{"n_layer": 13, "d_model": 160, "n_head": 2, "n_kv_head": 2, "head_dim": 64, "d_mlp": 512, "vocab_size": 656, "activation": "tanh_gelu", "norm": "layernorm", "norm_place": "pre", "norm_eps": 1e-06, "positions": "learned", "qk_norm": false, "attn_scale": 0.125, "bias": "all", "tie_embeddings": true, "parallel_block": true, "init": "uniform", "init_std_qkv": 0.0395, "init_std_o": 0.0, "init_std_up": 0.0395, "init_std_down": 0.0, "optimizer": "soap_variant", "lr": 0.00547, "beta1": 0.95, "beta2": 0.95, "weight_decay": 0.0, "lr_head": 0.0109, "warmup_steps": 200, "schedule": "wsd", "decay_fraction": 0.558, "decay_shape": "cos", "final_lr_fraction": 0.05, "batch_tokens": 32768, "seq_len": 384, "doc_mask": true, "train_tokens": 123100000, "steps": 3757, "dataset": "wikipedia_en"}
Each number is 500 + 40 x the weight over its row's rms, rounded and kept within 0 to 999. Layers, rows and columns count from 0. Numbers have three digits each. The size before them is the row's rms in percent of the matrix's.

# layer 8 MLP down (transposed), 512x160, rms 0.265, rows 309-511, columns 32-63
101:531453459526470542499478493483540570472505492501499486539497504515516472488475440459509502497508
087:544482567473507494462491513515478481491513534456516580490551486518456519499481532576538516436460
102:509565482521546451515555500546618470443495475520491448553460511527390524469497495508531463494528
094:471517453526494498423493419484503477470361488490533491500499445446478456524449500474585562510578
104:498439513440449511458530494481532488495478492561456422542508554382523504485571566512585545496473
092:571461513510523595415513509478522426515470521515491496571490439498490447526549459469437484541425
095:443506450503505430519515499448492533493535564415447558508401396511484455483560475513465516470482
092:502477487478540516448493486548435458562575449558529490557548440446477541539503457497455543499412
092:488584540502520443466570569526479477444458509463469523538460469497549543535562504517479528479524
100:527447509432504486474483562499526468505530497555508593482459513520470506491529561541439563492565
098:500464467460476521496530414483521473432532467470499516550521538471553464476468508532497480486594
097:480514507550521495426511529543518482507558453498550566545561471556473544489590526540494519475458
099:543497508559478568518476563530522501416498434550473492526526528498530503506449536546477522516473
110:530453540472404535448448519472477521529507528507573534485523491514496489576536428530527490508457
092:441458549489536548521468495552480580479523501570419457555528521501508546513528550505465490533478
102:509479507432513488494542479522530453514454479534508495450445588532490499468525504485447431515451
099:451424497497537476551501499520446502475532504553472498470518451558519515519494490478491504477487
098:461504490473533457517500511489494555509431490443443553481526460491460554472473594519455462457533
099:549548540483518460452477519502487511519515527516514487490547453492519464528579508439521513516429
105:515504537525486481488435513520510497500444493481532485472475460492505459512476438493543540468508
109:493476493517536543466534525483456460519554511536511551501481520453586557475527462546392577453473
108:486479476495507414567589634462457491470507493544500440544420550518570499446499517474499525545460
088:554518457570520512540550523580482506446464462442516492579500511506565512504490521485572547502483
109:486474438505493541486517484489467544519457509510542443554487507467513535418485519465455535479477
099:475554541507536528423545497554516468528549466517592506580501542523466493485450530564494553469483
102:515489460478518459482492521444465489505499456473468431405468520563494519551467506497557532530495
086:414547471495486509526491494529513498494496513489470473561501528482500489500557492439537511466582
115:500490495595514466445520507474539499496508475523454511511509446431521526544545524442461502462483
094:546532524488546496479561416475508499421534451535554486518508492528493545564530484403483523505473
105:473485538446492453466548503532583509566562507490524507486434519526495515524459460443428488545545
099:460593507446461504503554484458425566445466464473483424396468460554539494576537564478514526501521
100:518463440460424479555478553499498503451439484437532536448464532449609468570494491488435458544447
106:536521573487480503533525443428512474454477458487511471547598530502530449482561520471515451435482
101:508454491427576502505518474506493497472519527532529524550510507527459545489461468522474425508452
099:550547554635522484496521567509456570527454489533417426449475434563465469488479570526547493515495
105:543454531542529424569483515502525483469555509517562510436551567492491521484460548438493510554489
103:586455483487415508467522489501521425470494515478450481513489510495535489468463527468457470503529
094:536589579450482529457544564498516469436484520487509535466517510482554532459527503540516540416468
111:545480463526568494424502447505434477508515503531437492488579423494523499531498467433534490435558
103:517517528520473540485368463515545510555444505525580531514446483493505481529543517481541527506505
103:519568556530436434504519526462586474479493514496504549489531580532404509514456454545476439469520
091:460572530514479441487507500524492487512531473536442456514510540520500504476591498484564531434474
094:496551503574534494560497508510501513486456434464463495505475542499503473438485474482527530484520
095:533452443479488512499506488467453653491491460522513476538491521482523524481502531488523493531520
095:519446452507459541506473485495530538544474456501509543471436477513477474527539507503515583481538
102:474429578512493488470468450589482501492535470538493499452493454510561476486548528527512472462489
098:480447523509530487574482485516521534532507508469447530469460474562450535475517467434508436520563
097:471453530499557521490500552526512476482497476520518584510515551574496389531513485493481453449489
101:543504483471421530503450439505571500469529454487461493553471523417493461512537536484528507486455
098:480530445571482505542502511507538517443587511516497445468555503476476489478426506522495484534497
111:531508488529542491597531486528448474563572467517528503552510490550545412484448573522474524500470
104:576473489505540453515501433461477441483500561406517489533526498560426499489534432538567492462525
086:538497470490551535501541484483481468437446480490553525541416507499563475526431485481464530505510
101:449513539541506461484437481504531446536527494543435579505533517504558465530468515493495467483520
098:478454554501544504510552498485551499431489486533563545555468562535516387470495569464456505576477
108:491488522517464524490495471472514523479568424555529452480497500399537458494446544481524515503537
108:488583499513494512561474497454477491445501549482488562573469470481491501560522505561511466548440
100:525528485462395482474487527528457531571499510543605524470565537498566526470458466481467519436440
098:553468554433576472521518499501395475506489463461501427560544456517548515512464580535421514408501
111:428507514516467483477430571471518531475522492531492463489550523464523538511533520557437556495497
103:499485572532514501544493483555519507497499408462537534531492466486460465494499532474536461522521
091:486467566521436546582450442541539519504500519485450519516527442497486474549557471559562484463475
105:476442441550556554480511497464460539457499504500511485483498554535549527517512498589490481530516
101:495523524493510572459494491569525488452548482484438524487495491463501534492504450521468461500485
105:541431448481518515495530491457569443520558392563568529552441527495500523496482507496451454572528
095:500538470510400506470432574447563458507512477380534534494447397542505482490464524482430505500451
103:512542524507531484453438456486422498537532483480483507541525453526505468548461527465577518516436
108:579504443455493495459549490461466502480474542486525482517520475501588475501534467508537522555536
093:494521517489477453494492528579536543461374529465480551509460471520495540510526458489533427576452
107:526441527483544415566514512568542486470435516486542517519473531482496488522463509515498467511515
105:458551586510523433414492483473498502513458565486496483503562503505512496497497489535460566500493
091:525450502489446535497497503467443476499445457507487528505479454501495442487497530441413493518548
096:504458513566527575525531519529515507506543483528477461468526569537479507403458476453476456507505
100:502462552565549445504469491551582470488483491527515541528428481515565512443504502499454585427523
094:434528457481422492500566488450444521495540522483480503455548506514566465573521541418477509524466
100:526522484504501466457502579514529489516557485454451490492521411549465511504436446515502518498534
101:473514553483418542525506550516484484515530533511538457519495500473526540458502512446566540510498
095:453597584488550431485556538517485497479547516507496552432521527520488463515530560476528487409501
094:553491543513530509447418483460495494488555511506462396501487464505511469527408500470515468492476
107:514482500431451527541533554492489475533419495564469524490420453451474545472502491561509546488502
102:503543462504502380511553510481476511518539506458528476500503555510591481495528546551476494528535
094:489470442573505496500512500538502527490539462548558510437505522582470534484462464579501497478529
095:460558513551496536600554536536554525515400441535516537472477499508492463490485511475503542485553
092:455526447525537541525603558533542488482546540548541560512521497491475522486482448442500514476519
093:560434472498522492467442571469502459441512486405577504545498509522436489520487465493436530535471
099:489506476530499452504479468507459504524506523490426521512489447451435509500518497579475468563492
095:499539547509479560521577498513493481490593589467515549474572514623482502487502518504535483527549
102:530509537554551437459530458554471465470454519543481496522522501465456484457463503584559535463517
100:485495548501489535468543541535465471504466534452540507540547477500520569469508487510456477509546
106:552539428479419438487578540470539493547527478529484496449488438446520507476500579482548555515476
097:534583560526502541556490485501559567524555491497484469508494481485476429509574531509526528548449
108:502464444425539492525543584521461458527519491520500488483525470531511512456564533568455516481518
107:549467497490527484559465512505476517465475490503482496612460485478507500500426483484569542464494
105:502555494504486471492536585444519403528488518482532566497444552526482520480460455530555532521507
094:536532422529544475484550514437536513510467489523507447503459479463465484505436530462554508490437
102:443507415555472471532488468505483532477538547504472480532432475565573434511561448486440454437502
091:457440468535504528496509372502541461484452500453563550485514529508483493579487477548528490517476
101:455435529526501547568512404538478528526489489423474477517517485514502444554467595439478421562461
099:549518541435476479435522537482550535501476530424478513545529519486490459471535561451479472512529
112:485532497508484485500463465469443543466528539517540442511477510507540504488463500551461553518502
105:529497498496505417472483549519563521531502467526510515535534465463425437586571429518589534449545
104:531510520600527543468586472522442472517555486533483470522525552503462511518538531461546524511492
085:512517519532490536463495473466507501511502502466490546427525482533539491486453515464540475534511
107:532609512507420524469456447557458498522488528554471488478437447503420459479489535565543499491540
110:488510509518504446509476502577499479446450506490483467450452462449455480529464536416510510466493
097:534461521549510501572470508518503481455499515426493509490485447514523474495516493496542549522533
108:466495463519549508472479536508579508489545520516511488534437433517491420555568494481516519567495
094:463499503485551519529441462458529590528455512522471531481470495601495513541417484517470514612480
113:544515453474481475599490549486458530517487451573431469436517554468497478511499525507594470460528
102:497482506521482506492423477483473506467562434485502422506445533488522555462546523551439474472485
101:480508485492511534480501550581455519500511511430505475540528446517496531503503545532549576544442
101:483540548470482431537517501438520497517489554503476544482477388409475483497473484455534434481444
107:488474553560511519521555538489542506489528568507471510459504491463479483462568437466415557513429
090:543489483518572462456568515580588512438515429524442579550528524484462498473426523507444442549493
112:522563538479421538506464539425435435462524484472507557493511465475553511481456462460513552520495
102:434582461529486534508454577406472568561463561566440531522483498438468509517536555512444516535494
110:453536503553563453510404537492491525491484421451530542550464567631557475488521524558512483494525
108:495483464406467572418463510518508518448505435546527502615565502520456542425482556517470494509460
097:530549501528527539475527529575449504501508478554488500485485516487541466477517448457529463526508
095:494433456523543497468528443560473523486555452498535521485579511493422428500418590466442437460474
105:498478488575585495454536497510547537470477523440537460465456480547497450536535510471537564463443
074:508489493561512528446538460488501546468507502529460441461470501487507543519449523579477493478416
101:484495526398531508511453485527573462484528486477554496511415522461469553432498544461468548525562
111:500539507442524507534594484462453461494549510484454451472532492531480536462506457483482522564477
114:519488487463531453541429493543494504473548469490471461527500454450501484545563494514474436489480
090:530517502567563474491508460584499484453562512516495498546489497561509505471485514536552486563508
100:462455478605545399504529512596496479478521508515491528474517514500564451443562565513451556499506
105:446575439552465508501508490433521541530474520517465461461483467524521491440514492475474471490531
097:562497518495502513491558462523562493499543514433510543476538544527456488492506637565473538458487
091:480464532560514487486463465464488490469533476435518472544513521527491540461517477516425480497510
086:487459453531491454548536435456440473468501473483447508491476452511500500505389508534503584518462
094:551501457510552501480510453508502507520442509503585504477475446512492493543486473482520527513541
106:513491460529543461470471541498482525580516510479513550492457503547535473584511511490443490496459
096:461481481518573515526429473547467490532418495508490493395503504527444499491553487460523519516471
114:558496401469504444484488463438509504507498448541464467474494511498469549443497472498470443426564
101:541461503552550535472542493496566426524516510480452442501473409467484589496493490545453529452525
098:505543476529438464437475489531466466536462479457566525497497520542493466484517538473466505486416
107:512509529482577521517470493538510418484544435501481465536480412497514494431484502474486447470570
103:479532401498469475545506489529476453468594509583514509503568480447566576512553496479508480525441
104:528490458454551478409505458490551491476512488502516513533496498513519508488507451540486592520460
104:470466436446586499543501488481562458516535430504455517466481546539454530465452499563510477564517
103:456508570558497553518477516569459519472500546439527573443545470518551529529535472487479488482526
098:471428544570517503551515591487495516446473502591483474545471514546464533526473518478481490471529
113:476554473583500566543538474536478501515503590503484493474480532489468488510592521454526535448557
102:490495509427546491526485536483543490508522467434538508479457523448517458477511499575515485467508
094:464473536466507441459499447500479497547478500537543537509427504508384412459478443466624464480530
092:436499496582505545502455451508477538481523524468483474437474482507557448539527473542467582474450
091:480491533561385503514512465480459537509526500539507492461575434488479467553541464505511424539406
092:416495412547468512577468490475515519481490488479460512441463482517497506527561498528568521532476
101:413546468595515583500490532531501474495522383547543479505541504477488503515536484465525531505497
105:462537601494460535491475535604560475489407507463530447497520511462412485526580495524471499468493
105:528492499526492518490521519418519482496443456474455492575474498481532576489484494534404516439535
092:518502543511513485534525451550529514523565533414509542535448483539494469568495468506513528496494
092:478458537597497550485503496465509480438507500517482530476480427415548449494452474497524498582495
102:496474493435429567535448502523476487497484467535527563513519514456476510514542543458534506395497
101:538511592450465504415526454480478498587478564480420459511542496471435532480485549426511535513470
089:497484528425477503492479473485558553497518481481454499490535422493486460482500541416526508392591
102:477443529397424472538467558502517573425511549494475560527521460502586478509451552550529536527455
120:495452499556557457412506453491552426541420539533470541515562450551549511456534518515517469463486
101:554582504466507469469548473561464538449512512487471434541515413458531525496475524566469485539480
092:460492463505507421509501458477469578497503561514455495559538443527479531497494464540574529546522
094:539509496522556433514498479472476510434479504530462421552447539465533509519487459524597399450530
106:427559523498516481542525480472458545473496508487475490511499441542427563509468451520494482391504
104:498524520541524442516477543508471582478546569527516546501457491441473444551494475457547459451450
096:509480509495504450509476510523479463501494406474516468557472524476497547519533499472499476452545
103:507405469487532525500528490498500465463522445546547558455540488550506535481550541540468459502460
084:428508487517519519506568523532438527538492459539479560471484576546498530456531475469526448449460
113:529491472543499547504511524497553541490466527536481468447572527600535484456445459582559470531495
085:569514512548466527511449527530520528463495446479463479535459486605529454467464564439383460489500
106:450486520534533472519475505549489590500502503473521521540452515472569552497542488487421579498449
095:504463540476459457506448461507554444540540506470417567477469488516511415500460469526470501555535
098:537497466506541499537475442491459463509524499504554433528485516427518456586532500478554483525413
092:531469473449561493571549501516504480467516582451510480571490412556502472509505517551524553496507
107:482461545401490572445478422457465543509504450510456468452511498475494532481473531527517479515528
092:490529501499549524504472512498532520433453543517544551512441477522502530518544502540456539436471
091:444551455459519491443544535495546612430474569510513493500524485531485481486513462494558539422526
095:481504477475523605464503558474497480531485565451465447567484535517471474493481532536473485472462
101:472484520531495546546514538489551471539542569425439548508473519536495440503544573516477458528537
102:503498516531501532480512573491525586499583497513468447523484476467470436517401479468498469456486
100:602529493479412475543491482509481562464504474495530496461517458496474484454528434466486500515547
100:442547429592501514527478543505552532481535596494468530450541557480498496515531472473485538519498
100:461477551524540517546559522529567572518529555547488479488575508512468448526469487538473501531450
109:559523502582519499496552407511534592510578515431468460559473520499430500560511539535494450511498
102:561536493433527521477563515432430488473536443547438496434471553533478559481512481471489462512495
106:453445519495511506540467546466556519487506536447453547489476467577444541507490538538503575494521
092:557542529475547515540485562584550524514543525562518494595476500529484516495520542512497491512491
114:530448528425549464585488447512568505498566495436522514536464547477518506515520451488498439563505
102:606520517516441484491458491507528419459555471564480480529564570455486537445489497510525388431429
098:491493508475499530533509542546533488509510550469503517508513521487469444525538483578434484533487
105:520542425572462467518447531497560428417439499534536516454518518522449545544490521472509478535491
093:498469457525486409553511492486517431474504505600483477493512493455502496484417478499487479378493
099:599548400428468471520477552540467457537434550497493404560464503515492561459530492474527493520447
099:505494538527497549581556425483524544502515477419493517576478533543526462470513533469441471519529
108:533438482489474477522512458488524499495474480519428508519441474484534460541598465508486506454503
115:478444538501559474480426506562444524489535529568411434496508558540474581521501474586552481511489
104:542394423515488542446474580517528483510432469563506533464569523469470524489422452501516534541461
104:494465466526471464546534467549523548476398541480515492660532455535515589469415445559494486531544
090:517535478511476482491444468545542442515394492460490422478482622478480499459462487436480550480546
097:437509512481521458499564479445467588512440460468497549543576499514475444542571531530545538476563
104:491451512492464554472479536474463532527524497484486491555512469518536507518466483458519506489568
096:412481591477573564502536454490507548486478523478495567531526465511512442524478535491498460508481
096:573537507452497476438497535479558441486450573483504449552459566475531485529449506481426490526534
097:491489471555476537580552543496418515469501545462459500576523463517582561467520535489526543474516
# layer 8 MLP up, 512x160, rms 0.261, rows 310-511, columns 32-63
092:555430468529444526476473508543490534579499486481474534412492523465551444487456589483455503508461
100:470450521485483513447430576516499495537499475471513435512505443504585539494501558534516452505466
105:519530553508437604477558557509473481521501530551500522535498508464546620479520497464544515511502
105:500466497468472534494468500584481458539449531506475506478501444508491536497472415560533412583481
097:550551529432562510486468527464399526442528509493495503438531430564481521428482477491449499483556
094:486539582452507478488552472487439465468521510612523551544498524499546502534428530527538455535446
098:482459563503472533508440488484495529565599432537520483492465541577558445491442439537463478533455
091:596476474535491510568512494480494512482484482527473471494471564472480493519450464497464566512457
106:476533558502484550439479586455548530571394478513461511527502475474566522506491486445444529497477
104:521500485505509494494537523463489534541502446498559509405513499501451506525487481474511495509450
102:498504540517595492494504510525508488480524433500428512475519484507496441431547505438478502505524
105:499509503501472571373499407553469500480532401550459555534441524521501537504506459504479515434561
109:480477517493526500498473443497545505495534558492506525543569476523441451506486445496542573522477
101:601531427473564410542532539502534463469413540468494482508524570544510519517599521469543496389547
092:559478506509439492566539520510572552471538453532535502518442502518472500474543424588527513464480
099:448385566536489510507511451492476589496494490488489469491522489475536459473417444527512503448481
101:479439470557510474577503442493483544550441533497537504538434515475454429520500475473553497485481
100:531516526487504512512510508522543539501501536557496505487507444554520522561531525494451491504503
105:523464450509493464557483476521490528440490439501449529529477551539513489570547460544521528518543
102:483544472457500472508442512522485483550505591472518497590531606440432484523522538483503458561434
101:473431527490523521450486565442524508514473482526558606531420503438494529503522542531527518507572
087:507536572542506484441513516484473496511476487500521481468466523543522531460463518488486494501545
106:558476587458523477526493499458454511547584528532506392528489479506517489528547547604554488458442
098:532482541414543472519435519432555451505518496555486506552547446412441503520450488506483525496475
106:437546483487484511503556587421505558527513495536554497567503479430475493497550516579529458522526
093:477474465527490464494494508493457505444477544572490500446536496484497434474470430502460493463412
109:446522499485507501418466567491537464508489459475553455560492530483545466498450450507515506413492
097:544503451406483519450452513506540495551435543564454477471484524524504480550432551459493481543513
098:483502514504558497480469443555501512508471412579529506510530441483550463532571550554536483419430
100:463486471523492483398527531535533533446505558504512546559513461601509451443432392492509433473453
100:535621546534486462509526468500554534511470498544522480555551431423519375512561454509531452510444
097:506484467470524533483509505443476555456540459507508462471492470588516513513512489562513541476472
096:464462410439499449494460528488495479490496486532447476521513467478463518512531489493492512548544
098:495537495498475471519486533491475427536555494452511507450581446538479500477492429466565573588490
103:580424502485446466539473481523534587463470465518487509589524532471447477442504492510508422513479
099:485495560516556483523534411516518451530504565514442403505565464513547441499468406538542436573501
099:545554536476449481589539464423479578519542562514513519469508506506446548479482467534548483498533
104:503545537540494511530541490584597558531547485520461521478462488444511489529498513514557444509522
101:544470529521471488540478433500491568485551480562523502485532485457494427462425501480479479488459
109:498590512481502536393469492498462532545538525522530505566533548576562550488564557449518451500518
100:499535525478496469507490482525482514493440413525506451543580503476475487536517492536515502548531
098:496513459532551491516444518461464467454479488528499516512477583491552510520484510509495464548459
087:482520584424435468543556559483531462484541475601553471459506464477541424469529538478503488485459
100:535474530482478459535525453530413490427486553473542454487570518556515491441504468445498470522506
094:490500460441476467574474500456511561510528501532490508481454551522564511411494495522452531524525
100:509510486516437511543449534540527479521486485563453566467545422476384550535490482441464481503495
102:519502482484424493590527449525494556456463450529479461487454498482458494560557462568504532515536
092:456570531527517539447427454393435529486446506456515583463480555495491534425496587528489434517504
100:535422457469553394544545545472529553579485571493466568459516591442502546518566489451478505470457
110:535498505412468425533522518564461432483519568520494493450522528494521564516528450562538456533483
105:486555522463530530469513598563507487474451562567451510515550499546521442496470522489487452497441
095:501467520513533459476508548543482511530531457488574518490529532530502479556462447511475411533510
104:512487553559433530464434472533529496486481419496487515502540507523511451459546515531564503395527
099:518493485527529531495454498499568569554517529441508525499513448482484443445501506598512493499528
109:463494483501503506449513462424454469467514467473520466584505521545452531494494479510556513502408
101:536526517577607421510613438483525539515510527511436494542415543502567497502477428468526455541429
102:559476521507440510506474502487450533569468449498515483438480530501518545496481523543512423502468
099:510491540527486519516440463472503490500460513514492499518402481453450490491536516477514547518526
103:545512507485487509537535406448528540530533463544435536539510548536465557483431542479522518437480
102:506467485468488560455543544495402528446459446467475512495486514497524428496470446466535469506448
095:554561475425447484536576470549468467473581496484464454510534465448513534518412494492540470494544
108:467468553468518463509528527534544447509522465494472438495526502502437585526450524484506583496511
103:541464475417538568497568537495502499475486481485501442442460487576592419490509517548526485510465
103:493502563455509529445465486509486503545465480578520466479491553482602441474397536510557434465533
091:530526528510559468495495423513458523533457499546475531454524532576515472500532482473456497555571
104:524422543505490555426515484557504513481545485489541440462531533485527420520506429507425489480483
107:448520443448427390421526487523565484527449492529509498476556532490444527456528450519568501543535
095:563593463528476475530499465442454548508496588506460479599501540437446459533525519564546503514477
102:450482617511503546495462488575474480489502478527432515483487539468511481504495580526498494413522
102:516514556488528502529483420581422519482517470537487523524488507512461537469476509487485505484556
086:491470546484474479503542547438489550495451467486480490541486438498513596560481544511513525483545
105:513452435504509533549559467525439491546507504541497448537474549413507523468432493510487495447556
103:523516513433535500511446504404500486457474474472492536491455460448474466500399427490511516532498
099:505500549480498440563523529522500530542413525502526521541542515439495550602437539523548572492565
097:506499472466486496519512548517465506484533532408499496466452546477514576478551500517477507510535
095:536488429473534466454418551478479514560521528405523569530541544494507486557440414438534421489530
099:542611514501407409495481495415476547468492468510521496551531475535507415452529517498544519424521
100:512483484476472514506495523445502522502474522481534411516519477573519484480509514565495410452521
111:508479513537509534444498520538548481484447523528482450480461472445511540469504448494466497494548
109:488528572487471515551407515446557469467478496513525472496489460488533565514475473428496531462543
092:515491513476515498498495547531511557535535544519523558488536498516451441477504418474479476536447
105:513507506497479527503542582443509554453514485477494535483552496554516441354526511538428464532538
098:490515487462566507469446411490478506516436486518399466457478579461484473530468482480443492545530
093:473503486586534521487497503451503548460491477548432535483398511514475504553489438431430482465504
097:531468579426470509465531520488560452471475466540522443579515518510468494455554488496536490539505
101:496580532557516535494495565545451477513477518516451486579497531508487434534559524441562505437476
099:566488523423480483498498469543437574497527455507487580497541538513443561493451499524474426439501
102:476434505470473468539424453436546464517484488517418518557484450475505498499478470508549476498534
104:454460562467442526487565471493464566543472475566467514486534541464533493505519499502541489496456
097:466490480474495460492458497528547478550451523503477527532454449491477554486482464472479505409535
108:483501505480423502475452483497528408505500493535475472509457538613538486476442485460588528487490
107:473532532508523447497448508497394551545472495511504516498505558474414468519593440556517502512424
094:502530526503482473477594516421536525503530526521522543510496470492551523466548457502502480489558
097:454498525486384494549449470481483449563481431421427440469562489543503517537502527500443552497510
103:615511539504555508522520515459509541413520470539490557458475587458483460421454491499441514493438
088:452489446469445520445478482460528512479503469461610509488554514497518483457487490632545496508540
100:572617590460501539407547484510530488489445482510485478533544559482477600483553485480453511570492
103:493542511481484525437491518425506492433459437520514579497472532508453540563493441502530480501476
110:528520509466426465517537442474456537494513476474548521545476534459492468481466515519559543535483
098:486468516464498550530530452471516558500488538527508535437474537553494480610520406547524467504579
111:522493517528583520466492493543510511509507506543452519472546494416493486528522513457551457540593
086:507509509536422472507433520588477494567555458541544500518413475530530432460448519505511514494455
106:489509519583463483458520495508475445544483435521424523436539560505427468420467435397451493545453
096:530560567510523515462457526384502517493524525556467486545546518526477469404460487506529527526488
096:491518545489450439481503531458556506490549530575487476475470489462520475529492520539579554465473
106:513537503481470580486508476467426472417459533566508471466563516522446521477475499548477490476487
090:554484535467498513547517463541508546493553501507455523537469526496482538556581479470480528524584
108:539498515511525515460500478448585397511481529504463513496516554512475463470527535417504532497461
106:538537478518484470523576473518481507503521474508509577524562488500465499426524510477519554450469
098:470506469587490478487466493479527514494489464558467513453462513500517430507527472477478472512537
101:510515462535482480513533529525461554502493510498525427560480547530431529540531517585493492522495
104:455472523545519407483551462471568526525473476553539453505497455482467456521531488561447472438460
092:533510472485447493494463476442514438488529483471502450565490498527529466511499545498408543545509
104:558572520492527497549477487518422479491480435497491541464531455495520475509468509488518499515473
100:565471541489431533439499503528542527532511558493455529534424435505491504507445488513559476490499
102:499431474508479427524493519545547484514494513528464456508497501438489502490505461581421429493459
098:505578591497471428452486474453508515462566460546501462503474472517512457523543453471507570473481
097:477562563440470496453476476446473492522516497496518512413407430516494520549471508415462491523478
095:540461482492533420490474516457515443485516479485502518516499569515519464428484528484491507494456
101:518556503522438468415466452494441552469555527515472501581412548545461499527462438550449472514617
089:467557564493569480425456525495411435476492505520492491477489496554523569530477465433505471517479
102:492536487496524518476559588458513499535465451552536589507484513449524458409505471555523489451426
099:512475494458544504553446454535557460558506519470536518450479518490486455537513471454520492569490
110:531550538518442515523450472548465487496459497559512476515556425492512511517494491631502448427553
095:489460560430489549488476486518550456589537561531505515469495477529537444515458528531454572485551
099:500590558432417532463427485454433520492466457503497481490540523579557555464479485489559512444475
105:486401451525426473452445483486474460522490463420482459493541440509454490456531544570590532458575
099:563518515522461521493521476480501540601449479489514500500447439486497444500530495559502553493522
095:539517537491508510484488499499541480556529436532490543470536558522482483526477395530517525547485
090:456441519483446541503471504510498512579480499497510502430455555572498455543456485503527490521467
091:509526551421493506413482506506487508509487542501520523468508468505478508460532524521476503464492
106:465477499449465419475507528528481458560561529504448500497520508511468518573528448506481535521473
098:486501497501484574452484497469512506484522522482533501498441519464470492574507570585513417469529
111:507473531527538501590552467459489526489451493485500539551384539538480507474521500474453505468565
100:515507627476506450446455459448456471482488461561490490504488522530527528496518532500493546516531
101:508519568543436422506562504449541554462526477472497563467495488535506546565473404495437496546551
104:480508551412472499540542494456456506547540442443509448526530508525489517539562468528569463524438
106:407494505456473477529499567558467515472560463489482496492459496470563564449494452548469499531486
099:534605478517502469492507429438471487519436546548510470531485510447491570480589479513487547520529
101:527452580425497547548485467455436528500467526556456516484487481520558512537485522491488462465577
101:473509480561482500527505540466455529500474517629461544466513430465439518519493494482484561497527
098:550445558473573494469511503469521453540517520497511502514504495461428517475533502469487488418491
101:545498490505462468463456470459459528465597412446446550537560508505513486499472488526504516496511
102:478460621483541504510489523596495549504487538541475471415540578434475582468494452446527464548465
100:510495513490466502532520505504486445472480592493445573486480517461477453489513502411518463498499
104:487484537449529525485522512536482430574478531441449519564616546532484547474451464550579483529525
098:597448562508529524522460451504502412550563466510492486484537502506492499544473493497491505530482
098:509522524520500439524538513486525518590499550599526497541486532424513470466441505538452506466451
102:566530587500467436472468503506498533498528444466499532443514577593521550462410481511475474552442
101:486467509469493546458503530562518545529423465455583467535586491440533532520548449543520527502547
111:520509511361434539470490549529565485494504518533552515537517539454543476531512490589456498525447
097:432502444516480485540518442487497469572550475484515480524475480446600468563416498453505513496487
093:533442461559500511448440473497499502564516481582495457544538549454482531484521493453458564489486
097:502489516482447446538489476523521480573565502503471500473467518471495457512463440442556461513421
096:440549563525500472498474490471435520497510493557521523479489500521519533508562476489444557485496
095:456480526454460540480458460485547565489493550469470507443562469516486517433498506469415521470509
101:561546523548465513546479511561443421521532446565506562509428492467512496425590535502480522476507
111:508572483521540454501455509429479471551448490538444575455473512556506544468453418460489492490480
099:452534488568567505527470494437494475500459478508509509494547514476471451477554569541560499444541
096:522507505351532562620548500486499459458493515508534566530509549497486495551503477504519500515537
100:509519528545488509419471572534466492528506518539562513481527566491471446505532450499480649533475
106:494515464487496474497550483470516443532500529532522504481517557499476523468462514529436514410597
110:500462545481571519503488458578498470608444495451493452526511589445530485416541478490572480505565
095:498506536494561502508596572455476506505502468488568508486464561497425519477492482534507478589436
102:576475512490569491451514546498495560440434529529465545495520467471555453543463394531472501473518
083:517543490423511468463481495503542522490576527492526502587445521558403508503507507562461538542583
104:523524519463589392494614483458472469475488499525448441433580544484496569443451477518480511426429
094:542523535465566457492531467482447430514468481464478490495563525491468534497510480498485488461500
103:546440582512547455472458568572466487481513441562457546463535480517500501509577518469552499454421
097:480510476462554472539430528487479469468489440465535546500577512557543475563519504534580443523486
102:486552511518525427421499579535465503509511524539495529475541536535494557484478501578440530511524
097:483584616514509378516505458495571507577558502513498500509491550430519506459512423506528485458496
110:524579528526514507485481495540470465513475490428561430560516563502478471405594455495491552498532
099:590424540538480448504521499445461511535510510430594484490529498522450491518402517485598538482456
089:519518483510475493534481472532459531511582520468542448534534548559558481480426519510557494428462
102:530499450521581426430505477564462415518449507498551470444557505457569523465477448484493473475491
101:463453608518477548526503529470475512483495571539424511477530422511475465520549479510419530529511
101:577505520377504443455509459469482475542497549458523509456489517494505547506444504479491519531519
100:555565526519601443429449504534478541549506532432497509389514483534568493497555487561546444479454
107:532518475521486518560508485479441516504507474483449464534523505540434472527597524570528431498500
096:500502537486519456499403461483461520504535426476577401458570462575535477493490443562491492511511
106:510507500522496464488530534490569527510427479591584498485566514499445551501510479469530505424520
093:481504506498536476415526474471473468458526481533525564586558458437468482477551470460516510518421
099:538510563555502460566484523494439484526575521396485534478468485468499546423514583496479466516535
094:579469468529414564515503499522480408471503514503510571465512508536497478469504486497481422501470
105:501515480474504493574517521570446447482507557539423538508528529568496505481496487520486562417532
095:569433502520529531416407478443478515474485458518482493528528506433536472517476452434503442535523
097:483489604431523520451479486477518511477526542509530535511537449517542472459514533527516468466600
096:439505489459487513451506502446510515416446457489591494487483583470499539511403525490480472513523
086:476490580512551451509478529461476585485524563534457551511456443500526476481505525511514528531521
101:537492522489452593521503501494486510536488460638425507464483474480510445377457514533438593402507
102:489523497513487507481550478487460488505458482521487503522453529541483470502483553496571484497507
104:511505534498495504547471513485484461501493515487486471473482492522497532501501506543536551462515
104:472505488566489506617515465552458565496398488536435523539456450455451496434543440554536491506558
102:402575514593532510501470530519484529483475472488488466548576524439477486556506553460532467402532
092:558479497460449518504536569502517518559491476483485487459563521533511452490519498497495451513496
097:531472416494566480502490489401481455442524511519485460462511415473474492530484501498565533530495
097:502491443412451510456453510499490511540451493531460581490491498483571543553434490538521522492559
107:501472510476564527529542479468534532506480504465547550386500569475481474505511485417535444505488
105:500552535446470511522481570468467494515538470491453495501505501484459540530580469536476525525402
095:523463420465589515508568489483462508465481447486498539454557476478541475487485473502530465490500
098:545405606497563524507469506436482541506494443489500492491506568440490515458445488458512489512408